Weights of a small GPT-style language model, trained from scratch on English Wikipedia: vocabulary 32768.
Each number is 128 + 24 x the weight over the matrix's rms, rounded and kept within 0 to 255. Layers, rows and columns count from 0.

# layer 17 MLP down (transposed), 256x64, rms 0.153, rows 151-161, columns 0-63
[[106 149 120 176  89 127 110 143 205 166 122 155 118 146 141  85 107 114  86 120 140 138 147 145 148 144  87 137 150 148 110 150 141 130 118 111 155 110 102 101 135 149 120  98 132 121 158 104 119 127 159 120 122 115  89 101 118  94 121 144 142 124 172 109]
 [ 95 155 128 143 145 102 111 127 149 119 148 119 107 146 137  96 166 105 122 109 150 111 130 153  69 135 111 162 104 156 139 118 141  78 116 170 139 122 127 144 132 140 108 137 130 131 127 117 126 110 171 150 102 146  84 163 118 109 107 113 118 152 127 160]
 [134 134 130  96 190 143 128 151 141 169  98 119  94 148  82 117 116 145 116 171 112 127 161 145 113 133 207 132 131 113 100 157 123 109  72 107 133  96 137  93 152 121 125 135  90 145  89 118  68 144 115  47 111 116 132 131 110 141  94 114 124 152 110 106]
 [142 146 118 128 123 218  97 127 130 155 108 133  84 109 156 137 153 133 155  92 160 130 137 108 133 109  89 126 153 133 158 130 115 142 108 141 110 141  86 127 131 133 114 138 117  93 151 107 134 131 155 148 139 147  64 125 129  96 113 121 102  86 118 119]
 [139 148 141 143 137 152  97 120 175 156 192  95  55  70  97 131 141 144  93 109 107 146 129  65 152  88 118 105 167 127 140 186 109 113 117 104  83 134  93  91 144 134  96 108 125 139 114 119 151 109 144 123 119 138 101 140 137  98 110 125 123 135  47  99]
 [113 145 137 120 129 175 125 112 113 149 133 141 106 136 114 129 118 151 115 116 117 127 145 154 132 138 151 129 153 148 101 106 123 108 132 147  82 130  82 130 110 160 104 104 125 115 145 141 131 108 120 178 135  98 119 145  54 141 145  95  88 150 136 138]
 [143 103 110 145 171 213 128 130 107 127  96  98  95 106 136  97  57 116 138 120  89 152 130 137 160  87  76 138  82 123 110 131 126 132 129 132 176 136 151 128  69  80 183 135 116  92 128 133 141 135 132 169 111 117 106 100 145 134 127 120 135 133 136 135]
 [ 94 118 120 120 137 226 107 107 126 162 118 159 134 139 140 119 157 126 146 118 141 149  94 134 155  89 104 143 103  83 108 117 127 132 145 115 101 173 178 134  98 132 105 122 109 102 130 146 126 110 122 147 137 165 149 146 122 140 148 145 128 144 102 165]
 [158 127 142 115 132 139 152 120 120 164 102 122 110 159 101 137  99 132 174 132 117 132 141 151 107 134 115 104 115 130 117  94  99 138  78 109 146 118 118 109 160 118 111 110 131  87 146  83 132 130 119  78 130 159 122 118 106 141 123 148 176  94 126 129]
 [167 130 106 117 159 166 125  96  88 173 142 119 117 132 133 106 159 126 166 149 115 107 144 141 137 122 148 143 148 112 151 106 116 113 120 132 135 126 135 134 137 127 156 137 130 138 133 142 126 148 169 100 125 100  90 117 156 130 133  86 151 106 144 123]
 [104 151 116 133 138 149 120 104 139 153 150 109 148 113 127 117  92 120 119 140 128 122 124 131 101 151 135 147  98 117 118 149 112 119 145 149 118 116  86 149 130 171 125  98 118 131 149 118 129 114 124  94 154 125 129 111 132 134 141 141  80 179 153 124]]
# layer 17 MLP up, 256x64, rms 0.169, rows 152-161, columns 0-63
[[156 127 125 134 105 101 150 144 131 151 139 116 116  82 143 134 109 147 116 152 114 131 124  93 116 117 158 129 157  89 111 126 143 132 143  88 114 105 104 131 158 134 165 127 123 132 155 136 153 125 129 161 176 119 168 118 169 179 157 131 144  93 133 110]
 [104 122  72 128  68 151 167 153 141 127  88 130 107 142 109 175 154  70 127 174 153  85 113  71 119 159 140 138 125  89 142 138 152 123  59 125 147 139 191 127 123 128 117 127 141 129 132 121 128 141  92 138 125  95 182 128 174 161 127 103 112 127  88 158]
 [146  97 110 125  95 152 129 102 106 103 123 103 110 137 153 138 154  84 112 152 130 100 133 114 128 121 106 132 136 155 163 126 125 127 146 151 169 135 128 136 146 109  93 117 139 121 161 108 116 152 159 152 119 167  99 106 118 103 110 115 123 100 136 131]
 [137 111 129 141 107 120 111 135 131 125 144  79 117  81 171 150 198 152  60 135 130 113 153 114 167 136 120 115 180 126 115 137 107 114 105  94 203 159 118 132 127 130  97 150 102 126 120 140 155 152  95 154 143 129 103  93 153 117 150  77  96 114 141 132]
 [127 109 110  98 139 132 147 183 124 117 132 119 125  98 115 151 169 108 120 132 158 116 120 136 109 140 143 145 159 102 141 114 145 125 133 114 171 133 131 130 123  61 139 142 140 167 139 153 115 159 148 138 144 123 129 127 122 122 127 143 191 136 126 109]
 [ 92 133 117 159 128 124 196 122 168  75 161 167 145 176 146 127 139 115 117 132 115 128 127  66 159 145 109 143 148 134 213 147 129 129 131 162 169 180 147 150  71 110 126 194 100 126 166  96 133 112  85 175 117 111 122 113 130 137 164  59 138 128 125  81]
 [122  79  34 139 148 132 152 134 123  80 111 113 178 135 125 121 127  97 118 129 123 137 132 104 134 137 140 103 113 122 145 108  45 109 140 129  91 148 141 146 136 131 165 145 112 114  90 144 127 111 126 137 130 145 117 112 205 174 159  93 126 134 141 114]
 [115 107 130 113 149 107 132 114 119 108 143 103 132  97 151 125 165  90 129 103 123  80  97  96 122 143 152 153 168 112 115 128  93 133 151 160 103 130 128 150 114 110 135 132 162 150 143 133 133 116 112 177 162 113 112 133 136 128 132  99 168 162 165 131]
 [124  99 142 170 136 121 162 180 148  96 150  96 199 131 120 134 119 122  93 129 153 131 113 130  96 141 155  99 131 140 153 136 131 134 130 150 128  96 121 163 122 139 127 126 138 137 154 104 112  97 102 116 138 147 153 101 115 117 119 130 109 160 123 119]
 [136 110 120 140 153 141 150 152 137 100 110 119 111 120 117 137 134 145 128 111 128 117 130 137 142  84 140 113 140 152 135 131 150 123 134 155 168 146 161 123 130 114 152 179 125 154 138 135 127 161  88 139 106 100 139 111 120 109 114 106 157 136 132 137]]